Part of a small language model's weights.
Size: 13 layers, width 448, MLP 1344 tanh GELU, vocabulary 8192, 30.3M parameters.
Architecture: learned positions, biases.
Training: a variant of SOAP for these matrices, 303M tokens, 4618 steps.
Each number is 500 + 50 x the weight over its row's rms, rounded and kept within 0 to 999. Layers, rows and columns count from 0. Numbers have three digits each. The size before them is the row's rms in percent of the matrix's.

# layer 8 MLP down, 448x1344, rms 0.119, rows 0-410, columns 384-415
112:530509516464450559519504613470553485449460489447532445443499524421497502465517510415396506459496
098:506537543512489597430579554514522469487580454384529490454504521496489442485521477475416491496416
100:517588506523448490517529596470485552483537422562415452434520549426549524464484399565529534492509
099:534405444443462462564467461552574508470471544496547593416523536513506462518487421519485453576461
098:441500550415474440476520417538469474474529470497385520502470476602488525527503538485485469493467
101:571543386419507530455470432469407549466544458493380546514464560476548421563443497423531498499459
102:508418444444497395482493416439471523526596581461584406529410515525545502437508500473475486467495
099:535430480549529644393462518509456499471465409515521566519501447414498469518444466512447484475443
100:547487424430443433529482479352406366466499479429545450584444463409580571558520546435488467463499
101:490445493590481500552518458504428545406498495471448543532517501465523462477556537450506418520473
099:468447565594503495524481477529525418513476540513530527449406452442507510606452565442456481482512
105:591424458516506458476537630578546530455467485426511515553494436498491467486470561480525481459526
097:582583447484449579400457480464506446513535496554541506467475581522482597524500445528497470513429
101:451487503484423486538492506423510484509568623471517495514506447511527476496546550586475505423555
098:454468533588416439526496487517455485485483557575442509549518500530542448420531460482460509551529
113:478495533510512522501463375497494550593492506524499428509520490517507545518510565523533586458468
103:451548384462431520438470519530561477452499416535455409464498486535503422510517453475432494494426
098:456415526439481450539494439426450401465453549470590512440439473394414533409516484532390482495538
100:446548589519527398525511457570556599548572447487601388498421508495522553529483404579486484488439
100:534503479536455527428496527468550475519571493391513517509422435502497522484457418429552400479530
099:496447468531535574480412391480444501555512497506511513515447541470543615530469549503555470455521
100:532512473519453459462509497446416526589589510469438536441419505497503532471445574473463417515562
102:577467552518470469467535503474480518520499512477473560531431587462545517571506605534527441507440
099:482452528543466569444437583547466508519469535472439486471517498542408447563469452564488521429474
103:601571514523468430398522509464547374511440527471460498520471547476423526474515570611459434553528
106:530534617530457517530468495627485522463477397508442543444460501491446521469484547547538436534397
099:442522558510490553528459571406514484471536525567504474500475474534526495388524476423379511529473
104:503538485446489444455530486504548486566534606507499530446522506475477504556508441526511549533521
101:500525502491421556483448497538488617449554454482489470467370492518440502449464534488476442539455
103:465373491541396499530417535514518420514459413406477489477564505544516487445464526551568462505584
098:434534492457491478449511456500426500553492509623542594428454421493561472508470490545444507571513
103:441418482532559494523508594476591524507500572580566486491517475414634504514516479435525530512535
102:416481540562419544531518499492449494526484465492458485498554482460478480531454522477476525400520
101:392425439499462424544542534539499474481497443483617486547498484430514529377564518593401501421564
102:466498523457541425515510555483567444441420535486497476483463492521519539443508500541501567494512
102:499469500566449499464552487469479666467427563455589516542540456566343444395476541495518454504498
094:485438455432573438472467477480470462482550414463428503470522450474482517488460518455492431489433
099:469485521440482460511481511480506469481523492413465526424413567491440406373492489533511486512506
102:512559576484468397524483463530507478507512488574602464493499469489401584557415478459507458388515
098:483464628592564464449488452589520511510565474445563574512471424573499448537440528490470496572419
100:523596454503543554560516542515554512412535548477489512513518512530509576507498513592536542483518
101:487538534492452455577470521490517586513516591451499464397519551466534500460499422489470500511419
096:545463496449487605551463508526524569556503525479539446529413504510544537528541556490537492440549
099:432441499528418467476471463465576499394516391452530461470573480665444494567477471495542492550463
099:580415467546472502530513490508562529606489503501473400464524524531515503547480466442478508476550
100:528397510438453427501489483482580462442532475568496520550513518460492501513413494456552513485490
094:559419542437471492512435465596583457511578437541454484529486518569498529522467534540499411420501
100:509433496432619538535459526520412415558440575480476468390533570461574450532513505496550545513464
099:488500419483474425478494500456525551560598459571516495453498494519492474450458518494372417475492
102:554517409496531513456506486577502506564421447502479554582471555480496547496551463590539503501504
100:609500535443439534543529465477503500454431521564449511611503508491506437493434431525562450525491
100:436537563566435484523565466378534490504491423487554385515509407501506484507393440498526544549597
098:488505538447527532467496553516506493427507527510466514549622602541512496582517472380515507519556
100:504534551421479502532525505486489504487479504495446407608534454373474502481515511493537448611571
101:504561549435497394516500466515514446518395494542472466459491526529518495411535397451477450505508
098:435549465616566470445433559532496458574583520488473583419492418512553499503512449482517521533458
098:491414473502516491407519505413454499594454473560545533457506453387480526395428490500482505486445
097:444464513433452485473466543475508590464482557550529431475537532495548479479420525487534432520547
101:441528399491424491504487517455430554466518511539493533462507539530451463451512533506497476509557
099:485527482498512385539557495589524457464538530515480472424452478619590465484567509535419535568450
099:495501578461511484543458510577529503421457493538403562570484430440562543449542489464427397478503
097:486531539543550436616432442526495558436540486488469538456477530473487492522484441593535480461468
100:495440519483442450473524517499485440497410459479551529517446396534470491455489504533504548559503
102:559431507513473501460558470461446490479431442545611549516565484502399509430531465490440466522477
099:462570427534561527478487425435541452442529510553481468445373518457440568429437471553487490524469
100:459322478587478565558503454486560509516540462506400544463531490421441475573496509496496485491568
101:589508459513526427386576609496570516393531474506536422478397613547538501451536507497620546594499
102:515460480536554563446416502519502537481503467516528451440570569504496557488441542506502459542487
098:473437472538533538430526630460518473476451489478603508567499523557610488529478495494535536504469
103:420509472458428473529488442514504481523521574563474446532552609475535507577504623603516468508536
103:521515505457465534430472509440548467489558596577580463562547534604512457499508473538463633490600
104:430554539623434573442505505402469455500303494491456467400542439488506403476560451522559484462523
101:530503481520446496491478381508483519492508429536500522516449383501518434443601457503470472471573
097:518472486440505459530461404517535447502550521454519506413507492537550558521438540557491497505520
102:544524506502409526480569432524516538520412504537527540497436534500588537472496492536461490433520
101:512616515488500506554471449591484555491531435525462418534478529577444526458516485485490588573427
104:462578543404465569571453597472467503443423539403441522502449532541446474495613546563441413449599
099:435437467452451462617559600439416543411485476485524499497511511474563501553553455501456559476599
098:523452514488570527561537555436471577527546522571450563471530473512460444531437476466486559529532
100:441414522481516601431502474517498439429452487375428476471534543435487551436510612508471536482452
102:484468395468461513496514523487532517439415510545491545497544452500526482501589535556547613544497
101:517451454524567544498627444549515505491485560443575485430475563579459475489482529478473478539515
100:498463542471552535505530418516459523528449478541523443588555521506519446538508490468534535535474
101:545495527466550515553498567510527485492596508483549572491457582560482457479509504518498521529422
100:449397460477489593488415533443439633513531471462517533493460507485539557430502496474515574526566
103:508468516420528464542485500482515531595478497432513555456597527534457541516445498496523541486585
102:461485506411514496539459562439432537593552423459521484457527488487549545480407446564452467497559
102:500470552461495533553510584531520540572525488545444424496538562538550541515464442451501576523401
101:474547581471560578546512572458508522454424606550506460504568425465566553486473470520576517591407
104:519503502568490512631471473528506542528549461483481528311488461547541439535515491465510493492476
100:480566464456531517556470484525467579509576501434604461470524481507482506429582521476503440515478
100:484506481633378541497508485494505510488553534583529437473444551507513422515589464474548417511476
099:539519520508498498524497473491380504555457558514598425504462537440481454479514454481503541504558
099:487523559464490532529492530417576329473585503469562485489475519445472409538492524581499402523464
103:505453584513593455436461449591545455544352500469593618548585456536486510450382527565516564429432
102:521442599410510474519492473291598393500465472459484546500513516489542493527605450526515487581384
096:529491507501501513449473469465442477587530475404570548452533604423454468459513454456452452537474
105:494478525495441451530498500463487520486545441484504580524527544473522479520478468432411454558436
100:541560486514538425570508489525461431511514485520486595494538495443463420525412408547467586508433
105:512540578563479469555466568549435499558549567561481562503471560535512445466540437463504459517456
104:479447526472385448513497580516512648493524457478432484451492518493401514464470454452374455483451
101:469520520479627489467482437535517536464466489491565472471564639454402584490471548545573508564501
097:466576409450463522496462509493423490502575560587557476524523573508470509495583481474479450535441
102:562478547448447532503478538424550536539504536597497507515482620550512502503528502526475583575528
095:491481517504428438474470505540607513534507483521461445526506465457435474500454506559548431459512
101:509585556441430442383543407464617542465408478443592530472528450528527471418512552542449444513545
099:434482488486554508476543457553534532452564493455541485468456553505476439626531487516474570563556
098:548526536456511522429465511536497526507483486630504423505480420518443520556563469529504521500492
100:547564534446545492570528415507495516506439465538522498527459494507462604525540451525471512469499
097:548425447489491468468534457522451516607535426539512424420444498492507499359478515452512477501476
104:475513486439463542537436529527487514423508468552532450477658456491490473508479473583476541442473
094:625593521480519485486556405486505462546486534573500497404432486496473447505357465535427508473518
100:503545608458472558528415470571444503503493517547543432400491456473470498463491495448505484555447
095:528437505539561424499461527510521366437510517448517476417467518447493555469558526503540625454481
100:488489472415403543533489495506501579325464500520498450514500530467526478476525403501519470552478
097:507380483511487520415445561505465480474543540463549493431481436427508524504426468446459580526483
098:516589425510456612545434519458479460509446503554578482458311421478517497456524467517496467495493
099:524442474549504485528526441503484529470535458515494453563514451479494471469553527500471563543454
099:475485524534487595438514485493463471502459520567403474600480550387484491551550442419623563439528
098:547552460527501501611458516460528500442545461516550518462409483493491503510539534520579473546530
105:421492373474436443395526535421510497426480467505493461514519446411463471465437536532532465498431
098:493500489492517511486469511540559509467527546494524412521473628596491601408497523536498533463569
098:490527582496514437500511454508559540515413537524484481481465524516386482518532477499473449452551
101:502484500462487482466497484603434470492485529491551502443560489396482539425447582505534457576564
105:480441550465584496531479543484477544448501458554539508428493457440511517518541511510520490466489
100:485486515547420500469434498495554560507548570576580563608521502437450496413482483439528525439487
099:431598497472601451455474436491557607501490565527467492500458487492498435447507441511520474503638
099:513420485553514576488581524504454398466455540511500547429521455523384454510585487416481441632502
096:564470380496398491504451404482470469560621554516515528592431547536538476578466484500426450489478
099:448450514461432480491426532609520583458533409530541554506510519489474425498424625447495540479523
096:568485463479521552502449458452489304524494507552502549492489559571460503547542503506487557388454
104:581442494553553426649578474459523596405519526536599523474521566565412500562556486533471448568574
098:466509498475519595495527540530554458471458485534401442464515483470463534577505424543584525543417
099:475418552400483505430527561517391430535469561437482482525527555589394577501471443470453513533522
101:474516514536411486528522568556578444531544498566423624513464494446539560458557490461518476513500
102:510462452515521534458401479460477488495464493481589497473501403536564563479416518398513467439510
097:477548511476568442489530523480435587483469470459529565470455501346538465514445418425461580612538
101:474439488477480636505503470507554515433543557538508470583498547500394534474458482519433465542552
100:559503509460507481523507442468530435512500600463460524541468593492597479482488562466452564469541
100:539481539468455368569532527487509481561466501440463383445494466617499452484569505429423462404530
103:529523494543418538542567553492458471485549569495480592463481501585442416445505456498590402554536
101:497406398564463571556532610451565498548521572557488498497426468387543479573515535509476507566527
101:623504400493501460467527438546460446435513522474486481483448530463550600460492461490444491466488
100:499572504427489522472438464506540488550480554458398488497572429466421457607476449481485466490531
094:482463428553395517477466495473525577466512518445433590496540464486597496367465477545508543386468
097:517539511439488459516464464474489499519421498531556478506435535517557581401489547548559534489501
098:486541362504520414494546393407509522468465538432517450506434552452500445514486469489492512597431
104:433432557519441512491448472420484460434416500544463498505560540433533482539447540418498543480556
098:532353409437503499397531427594442462611548507516544495518465486537387397554528458424541489470578
095:515516546494515465506526634493474465517595529510397454508572526539425565503426462527493515490533
099:627548476551506560512530442475484503443562383529421594591557502551611518585490496492587520515445
103:507472559543410468502562383473481560524513485513564428505560515553533498423474490495477523450611
095:458426522366608594591533476461521496473514522568489563503512543402604514500543502490426559456466
099:518550459449583544479493479430508525497460464444511535514511532443518404558430511510567505434564
101:458582578563530488520424435469498498446451463476539404557500431538572458450510530623538456501422
101:438534562477569462541539506584483555563484483517542486522482511503465467476578526537484426519454
101:506436554499440581484532463426543415541558560498475533538501500516516437638546498434490503562553
102:597508535530438537485425483524477527416470473576474470516498436485472476542507495466444493510549
099:517454500463496518502487493514507395535537574499489549462443515497490453546511504491426525542554
096:460563476573458477497561565512410476560511383468496617475505446497550525476467488470549540619466
102:526616438380542575527535528653464499443513458468474508536563499544514543545477597460547513564417
099:467536550473526480522527590535527623476487518529464629495477501466524503446577492485461436344491
100:489454483466449474440509516523556526468571459456531449488546585524520537539513570468473538433493
104:419549437556468402518498515545567553521562518464465512516524514619614506545608536490524380519413
099:441487503426507465482540508490501597526444425438459454596549422630491473471456501486557508525517
097:526473543545442472531529571472447453382611454507565477541519487434491462480469405489461503403537
097:462531530449556446421519470428595476539549483439494464441454507491533466539452531565527483535450
097:484475489477522499560513474493522532537524520460465518499512504525477539468567535533539489544518
099:342520629474517532525485478448542501477479446477555509530368538517549544497529465505501512520529
096:492495467521493480482451450575483470513571430474466460486506527522486467555492501489517514550516
101:493393432488483551423473398532583454531454470516525572413408539514440461535428524453554466505485
098:550581437589466498379461510493587580512539558456533475445435470591448490522515444556539568590491
098:558478419483562521537463387526589519512454376501498375476654505392530493490462382378471518479394
099:564520551429430539482480480513526416448554546561489558545506579505563549586517457472449502425547
098:524495479565430478668512515516497494467378502404545443541339542444525426460454523393527475515413
099:509476516465403518482411462493516448482468457408444558504544529544457513484450501500499504606443
100:539464423417540542569431476435468507579505489478553533461390457500445458469552495461562455573420
102:492505438479535379528472378513501496456538483416569409430539512552457470383460505454491439455468
100:482400446437564503559523471480500409521459463400529529515438586557489495492573483445538481541481
098:534560534492481586496488476623414443441541441563483521480497502440593492505474583472549449554517
097:566517534589481509455496438624584558533576427511480528492475507522487522563506412526524489500530
093:490548426475457500482495542498479461480518496541570460463532497584540492453507555456563421434541
100:506567496541585488550504508472447521527560438555494521501539415457470482521543546551512515479391
105:556494485388489357506638424551528490619595485428569468491528497517464473534612474432462589621503
099:512458461514511470491526512525569412502621537471513524533464530470488438576513433549445506528474
098:526386561532429510500555515528529500509522550493533531478538487566508544494488523526475581599492
099:565581521464425514455424416514481494574546497522522472553638566535534440491425516450461493480461
101:508558474514563514461465473447501468532450496495537511557429469404550550517494472400482566506600
104:555597466485521383452529457525567442429598528448458526443418462526473466523606519463541482502487
100:523486517534538499473473560473456501553429500569489378492437517592488520522561502494531551471484
101:498485502475546560467469594424455419524473434570423403500490452489508601508523458478510457456460
099:478548570489455429448579548510461506539595447498551496497529441431496517568528571415470395485450
102:502464470466566461486447516492393431465434470511455640562443516465489510525468566522374555552429
096:510565540573502533519439451589617536507532519458536575562522567518488498534441546518460561581479
098:527543563473512561531532596568530474553527468517602475528591496567432578548464470497464495514528
096:536507451456482484479492526498486541594598424565433566494560503483546451545572510486548472525430
103:596488503510485456512534507480542486391538501514467538486548460427590497496592483445503589504524
100:553480616461524508497478505565504533431539465456427540511389496535486549572479517468411506471439
096:543514528424410515410513435567457500476506537517460475527528420408553501486476460473495405557469
103:469426458525483518490538392532535465443466531442473579465444536495505558494568542461622517421440
099:461505540434530418484448511471460398531510555519521502558555461521453456473412457571514486479453
100:542515480458503505449427551500500594438533522482449526465375468519493477548571510537517540466546
098:522425506540482403586472500537486601521567478530618465535606547557516529505406500437530440525453
100:481429539537490545470508449448338456457464488503526449512547530529381526551497434544540530506524
110:471539459491466635483538485529462457444471497479465528549539467407559453482504546558570493563416
101:526446562521515595512483424420475545474509532494432434475446560514453464445502454451442494530464
101:564505538446448413486443378577426537501519524540404489528431529553554488501520480412499518555494
100:396563432515550577455501540504550546444499530547494479471490401486474467462446504508428552499521
144:633483464465526614476541469523516496505540550444504514448523507509464486491463399511464514446615
103:441474431558351413534511614546445420442472530530572574496491539506431523471453501519561487513451
099:450539472453500408530472560568525506449514521533492458540616486480497474473442473494503535429571
102:502422507543440440471555527511495441487501534519496500396494521518478496448492527470438449479552
097:493501515556510504439537494524539410551443530495416480558519484391496559443488395487361626558501
098:454551513405557528539514531417489515548524465541392568477527444497529440524480570547501458566536
098:498401533586487542495396570438415483517540547492560481527412471418517536461507469450420502533487
099:533518488485531528544540573597525508406394515506499556522503526506516461480484483458449517525475
100:502547509403441547417431477462464559514499468412479536574528444482424443425508453503569450428551
099:507509409464474547610535397457474501544518517469411472572464607613403511548503473582470510533652
104:465525486404558494507585465595572466511573431486410524490459458504521476521394501486493447564516
099:567523451438451562469532600509452497489591549501509523464528542535430460471515612446448511446511
096:550544552587552556621549350453545499580484419502561429507525545544500522524589509563547487508541
098:467571462464438502536502465415527529506395510524491533414388554425430531406526555529549529545575
102:528439583527489495604444514525455512473523441501546450547478490433459510616575452502549488505488
099:562607486566458580440508449510472436454502475429483543485496515439540457433462559612475574458488
098:451605483538575540550508463420418456452478520586481533476517551518555491479428436487529486511402
099:550497509554452489568529515439480460487480505510469464477580480454562452458442500458509573471527
100:554541492550605530412500597449446483539446479542497519541548488518463524518560551506545566473525
101:457533452499499474531547515573446467559551582485480500477525534420515539502481481569556484460565
100:418521407526479434466526474466440505429539456429521507490517487433550503432474579466480428510438
098:512416444378467475460450463567571538397507504435493421508377472516570514523466545440535500503453
098:603561475531502408473467510535465491521460569538498553546480471588432446481598561489498464433424
098:482560490435425590523506539459537522472577502491521526473483443513441473481507535428452537455484
100:508528531484434516539493471412585461439520581434565464422527515538571527519488491464451481497448
100:462536491535577489495505493533602601449505474563379545407545429481510415411488496553396507481487
102:523474460513480468450501442433508450587437521488488497591391504418514501521562434457496597483568
096:427584310535454467481502476498528600492412460462501449433541557521605501420525454505466406518515
104:507461492594485578505464558574429503506420464395516528473594507454408501637454430503436482454533
100:530540533522444515627520451448523474551533503487402518434574533571514473528483602492555542459390
099:467492437560489450465496513549453623519469453536473568577446451518495463535584514528504440455483
101:513557501393483525476406446513502554573500485369433548485523492550471495465483476562524472476522
102:551519432437414449567454529537484442516470486476512452647487559480499468494461487544480519475426
094:532473466535450507470499527483557411433482495516514553492437549463581497509445429580491573530526
096:568484531371457602471556467544471510433515488547456492515597408568466563577500582498554464540530
097:535500505525486467474466529483536534553553515540472476552443521559515540494496578447523498427515
100:508515458546573597480449542519448486455457521495458408615479532462573469461570407464442517522531
099:550476473569475540462552629515446481416549491555514503414569477527476448451482447470573518418526
100:492568527447530589509475528473487523401464505505644565560421507393528572498521532533456440480472
101:450553505508558537550445530518514462547564552476431389453518481444535463525443439437501587480430
099:456552511454466485475546513418533460389491464623471546496466537502550517388452560428459514531488
102:495487450471479466574499546523538518493508481443475416501481523479527473565411472489472395465506
100:504476506505440484506423484439454418527478579525460486590480547493466511523413547494463555519439
100:459505528465460387489468417459543520556515446472575565559536467551470477492490512538486439401481
100:429443432396492469454543496488514392432452468482495468442486516535532514395436523577515490448484
102:511482512505479502525499511513457467398455563505509558524512467472482444427462468556458481461470
098:561461457475425511526453503547515464528351507525462464544438581430555590539412482495549419603510
102:428498469620486575534480506502528480486445489492536477464581459480617473484581492452468504520447
099:534456466543451474458500486448454500568526541422475494537529502433483521441463571551483521503503
098:537557446479475475542540504445462492588523474474527502503526558521458521555473465408558454571631
101:556451520629451509517534559574566439516517458415524513536562449566527491480433514506442407508503
098:482521484502467377348500501526473541534495540536475587523542456488532579495526522533478475522485
100:576396573539433573442502525328417497508594581578539544399425528392548430513507495496407521500518
103:544557452484491485480554439469482564508577489516492536458472484452511600441445462527475598512494
101:469513510625469525469533557513576517495404460486487526502509449510499482487488499542438491404487
101:527580535504579452545500514499528479537551505485521546468489493586525521478486441512520495477539
101:531466571459538431424529493437478557507484406471439436465380360509502511517449544545361491494513
100:438511539513417573379492491507434525472413372513449572583645431494535440478432498486470567544474
090:472471510615433464573406481517460555503522456418535525529566564460493477524523385556489471492532
097:470548486533569463525519548513449436567479559524587453594346422443540523448514502554508485538498
097:517485494483539554467524540541513436509491433496358461513539508442565408492531501520391516447481
103:573529500436380494544485506521531427532489556542442529525512563443390468503478431475541484533528
101:488463521480468508442487407511448457493616482404474400555498531422518561544550458462427496472579
098:578564412546463357534503468464525588490550520417572517438431406483481441397502480547406432525475
103:505523518501532481446594437453435441474452472473416429533558441456473522506565497495505508523453
099:459590451600483513566459412480471426490532481547473554538380437493451520511518534483437539519470
099:479485513529568440468452504515439504560517443478510595526458494309490467505484508509560542506534
100:572450443507498535431530474445532580501434483495572468564547547497394588435425486546429454492441
097:460515573473606423482518547525568570553472444416510529485493460402569476504592537503437462504511
101:532533462621499459540520428476443479596465482523599524416506483483431422534465432472476456527442
101:517447448538413551533528492508518470489546514486418589455614520416484472633473558424495522435516
097:462483452488517511508462458481485472461538420460471504574401455456458533481499552454454511427524
103:441552562563445468543475477501527443466500400459516535400516539548390581538417474540553480473578
101:536495465445556485438496559572535472588550446493501410540499488502462542495439432419522460510513
098:477406413577408420507486426479471465544503508468506545498555463527469443577485512512469504586550
096:492478440518398465367462499521555503501451416514500447527441557479495500481509506484572484557554
103:445490459503556451583480490538487483490380573503582575450484498494463482517513557525582462468441
096:530474495457482543487499527551451453482546546437505524459469472453477457506561505516458401533492
096:505466506653507535558406595511429475494438511539539481458533562516495453460506547624472542521503
103:498518479504605441488541555533493419476532545536623480483487541593572444469450477511524494505471
096:486485494458443458452469516519417501494459501524439436584487520586475410553567523535514480528488
099:558449475494470481516586531475559455550482498420482428432581508448467609459546545559468513519453
099:441493558414478402565486487463552597488587523555494448521493400520473490555509502478405379489457
098:583527570556529471492522429526474503460496473510475507492458556498479500583456477562556467537501
103:562515504437472456550520451474495484548543388626525419532447564482492506545593461506482516465465
095:557540486481489611450567532485531507582612508508439466512510576597543531540476543527498481510513
099:432540477532480552453519470507440505505483534508569475548508547541525560565481473454536515503479
102:489429498515525515403484499479505501496494453469425531396499448504548468461522492497507508436523
095:477530444458598489491486484521512462547370538586484538438555598527510484502456463562478483588520
098:539549433487450471489432486552511532488514500519501440476470554562453481551490524544509460459494
095:488473401499572536421471451479467504514432487450499481524504471548611534487515426491477514471507
095:472553590559527520420527347485459585504464458518527520509416490549491442400413434513501537459515
097:440542538446411508526432497508431563494433548522468524524514524526557500470512421504496505365485
097:487473446556570429530491498361531554420530446491473487539550556460524441496476542458540421551450
100:444507550494447443594444383546469568517567426469512432478544505449528522459517519465505497529537
098:529485566485552503565581487411411518581573532500423457536551523495456525486455490428510557599470
097:507560453489473434550484483510476497555573486501494474513601445518539414477430522449483410595504
098:444498519564485500522538573531443492491528464472446485522484538409541406419530554474458475469495
098:472567525503588508535496459526519458519509501529554566456450493551461476502558452498468503489492
105:418565451463405487535478463425490537431491483481527503528505401483492445469498667492340482490494
099:563529560416537485526469519475488424575539518502486507548562514570510480486502521551480524473482
102:500497453520500507433472434506510525551573504446409419529465551455504528572532485487457541484493
101:487543574558483498460547468439412517437420402508471531524537589412600436498425535524483491440518
096:457566415504459519528402482499558546534474533568507420525552467579517576463553431473489457546502
099:518499470522555433473486467581496416486515537523548532478517518538489577519487465489500504450556
099:387488446526548560454537460518508502413556474449453502576504562502565496471528403479552495575509
099:458549489435594510566513467537482538524529511555552458566517481470589492516500503478507424512507
101:471427482516468472560519462476431530445578487529571510536531584531491438526450525537428565567472
101:482497443509508533457511477515516630528539461511516472505459554402530485444496540410482506524461
103:531500513427538541502478473435536485505558487505437540481504548529609520563570511474494536496362
103:480560508417471526504528537517559432579504559560388436524436436479588406551572510493500515417502
097:549468514489541587555436494563478546486595530419549472485505486483498491521459517495432462599531
099:512459451511585461484434510500561540558556444562520548496521518472408495496425549493544473600411
099:512458491510479475519497546453537450466501453558474579454545602521610484465493491547493580467489
101:523521547511460421519476441536444410537482615450502522454595459504506544501507469550412520517443
101:512476536576521528437570540520422425518403506451596445588449547491420505559487453431408538480480
099:488352549461492617488484587492538492522548544413492520421395493394509439366641549479475522488464
103:475469368479448410609502602457612454511533489540589585432473515554473475390541491366511401451433
101:523507599543447541581484578521577597467549541531521460479435412506391490589537486435537421614584
096:539470523513507508461644570479510444571495533500548507544560466443517478516467557598554587562479
098:449570462522434398562434542527487495526520502559536524630561405537537466521568475434490588469443
099:561537563470560551461557451574532549511501450454423456474511473429498495440450536558529481505525
101:490486546522498530462539524510412584493475455554485469529495497521472422435563500522487595407504
102:461442530531443522472533454487505458463502453482452553519477495449538458489520451361470445497489
101:438484516482523408574521586488486600456541595493598532453463489470466500507435535413510566530505
101:538651520486529469520455437577479517572500596455407508519448544520518495538568438445619559537475
099:585480496539482548520463511488498477513425454492439531462530451474439518402500570535564446494575
098:510497510492531448484525428542520509524512546534505538475553523549612499516477498445453472495475
102:425518565543462427560469457469426509477568457543494588480456588463539491426498507446568504529555
097:490398567467493572481450550541543400498483540583527514506572524540542390488554485467544505558449
100:529518517569580495487517566472439476463525536520545491462486516523471438514476540537558494469550
100:482385492497556492568513565543487445555464616487563577523568470527421564509532484417547540454501
100:501475461477442432569500422455495469480532443579517621533407477572384433547556514417518428448537
099:528538521470519434537526459531483486522485552463474444460430503491536489549487396431485495485475
098:500535461397434393506479494559498507469532436438499590467494504495543456502498582441548462508466
100:451513541492567449508387568489479488398549439412523420468462432567561506495434511533448548438517
097:548438438426537545514604393534454516495549581479454497540512491500518453469453598583462446519412
104:508496502459492521399443475445512523455464432472471431523436433559491511489492436531480529389559
099:576523510549495524574504560372404518473420517458516512531491494539479568511453554417503444456487
100:508445533495489467417470498482581452557514463466441424582493471418417535411531502462421497422515
100:521614497470477464508507539520487584455525406494570470469454515469409465591416526527496493503444
100:468531553568488590488562469491549464493483442542478518547506501408456576479551560422498508505564
099:490474502462533512544525535530479371494486532497445490424544455506491524479521551512489448544498
099:479437504458462446443474510540514484526574541443553496599479481495463526566566459485527478519469
100:531538472535466567486473426512525506478532504501546503471569476521559501380563546475416519488438
096:585535554505470478522454447458546398511427573471570470434474441480492571585543565465518383519501
095:498464501445530381551583497465477544435574472485423572493480545588503531531509567520438418440498
099:459466504457467444514538494416494506605571533510553575424547513549503551475546470474507539514484
104:527495549537534528540411391510510519521482510586576448433541523490486462483461558537528497542516
111:448571561477389557507460477471488510425458488537504476549463465483521471578464498501466577464512
101:457467444479520532492484453444567564448576499487561508557372500528457412594468572496489491478521
095:562448490514510473497494544578571495552494560548484525509490544489554479446431473539555464487516
101:551468527477477567579507482483507543509457491580478484474538484485547549447515566404525479559549
093:542442470514426435476496448462488529555529505503478548408527450514577528453426454535497477546445
100:489474560519501469449374406555487537557488511511592539538464564496486461447521527517478435498483
097:524501435506441376451444476526449499529403551471584512489544534462508504547537571527521433503562
098:519435422442472427550489534465534411510536483400467479499491473469431504516527537529411541408467
098:531430527498517450409539396591362382515571624468510530538529461546598602437587535508444504514521
098:523471503502479454522387540570509499551491549534405443428494485423445551428488481439444487503406
102:558495502533583577480505469530489585494417485546513429517593423430473479470471510501469517484510
103:434528507483517463513511470455494502613633504475497581545581494483381477482460554515542542398571
097:512447426468562471443438425506431496533566491621424426469437569479515565397537424434490523592420
105:502485528557513536459509548399547555467560534445464489507519471427575445459472508575359543488467
099:493470484398428472456482545503414571417577548442525544439442473468610479469625466571534426562484
099:527460503543482393410503481584404579561457546550487514525448562578589584520448554435437504570597
099:464520571457536535501508454512432409541495457468489507503496473503508464594468433407469445435511
099:548515490438494533450496456548465546476515521521453434481587413502538544456502587477439409527565
097:506579561483532523453548492513529472404589467511461548506521530510487568532573505448492556613449
097:469429519479472496466538484456443424430493411450547537467458475537504473492453482535421534469532
097:508535468513548391465489436432403453501633565556546492546503463472504495538491445372487405505390
099:544478524551577440541454400471526516446542552471530650545575519503490458459479463461564347407599
096:573415495532509567522634514486452422444568369481516480510444538475569482528502607474516453526579
099:447506465470517543535485494467487517492528415490518493467527429545474421471444478591428539499442
137:392547507534569546518431589513534413415576452478540469460529481578581514498432528518461499399514
102:460459510465501518435476519470518418467493565530572473563527514475514442599604569508512500442538
096:487537500564585484574515556477495446458513475597430486427419409503451422454507541539535446508465
101:455493564534457518479529437429500471417512582494532445467461470521445429554546509478525478506568
100:474525557429450497385415445542465526514520455507521387476541509559475537499479450454468493529509
100:507548543524478553475415482573565558491520583589472512510538494472571558435509563384532449569514
103:474486469379546470560510516500537596482521484518501438481460522479508489565439503392456453420462
099:466534462420484541478510456478565525506588477435454503558437445560459460469555527521414546476517
101:459545511613407481497544466456547428519513467478449397482576535415490524481533478481437433471420
099:503565433428518464537501508425497553524449469403492549587379486484428584409561563471448588470558
103:366471497524569528485523491498550558493500325518492407458503405507533467532612504491499512505573
099:487545407570450513528506589510496510494569481495425549504523487503483463395526492601522496503515
100:446491433496557430490438478556529578506601434537565436427530504441498541441561465566477490468574
099:446508503479434455550482552502456403436436611509428448464510460588554513451481478487456452493440
101:521524498490450520474454495579383519578531579491541507513525470529528443439508554466461514429502
096:527530483529457548444462457510512386480523441551561633534447508477463505507492466494548535435522
102:460438556558472536477529462481457628517517499470574422515596496473523524452501492549511498477554
099:522481459543441596429491517474498471443461475514456521497509436518460479520445474552634550534504
096:471462449509526477502437602459532505590491503510528447474525532439475578546471493522420494544512
103:529424463574562639488546493483495542628486503516506511573528511507435530567502452495569557531531
099:503435537438562552509521562559504581526506458475481543454505499498490502552474502510517570560440
097:456535562505509514511522499451547536518517485494499533369405486456560516422501441451445504461424
099:577531527464463431546543413545519528455453472541591494485362505552594471473508470472461495539488
099:531558573437509507579482482538380434486421553547629404548414470447489429435448484521493626504445
101:466518517432477515505463470544452555560480488502443498504484555528421533496588538518512573505462
102:547609486418497609520506520474476400417482537481567504453493460523501545511398516498441461487431
096:514499576507514481566473431447475479389513592501466433546542543622399536526521457484475478559502
101:603446503467557414527456478503518465462520452344530424503564595416410542565409530445535482442484
100:384471476527468413553581495505426468511570506504425478472513611600602497561516475485512572560483
104:537513586546370502581442444570439479482581529457461529503440472495494549421487506442515518551538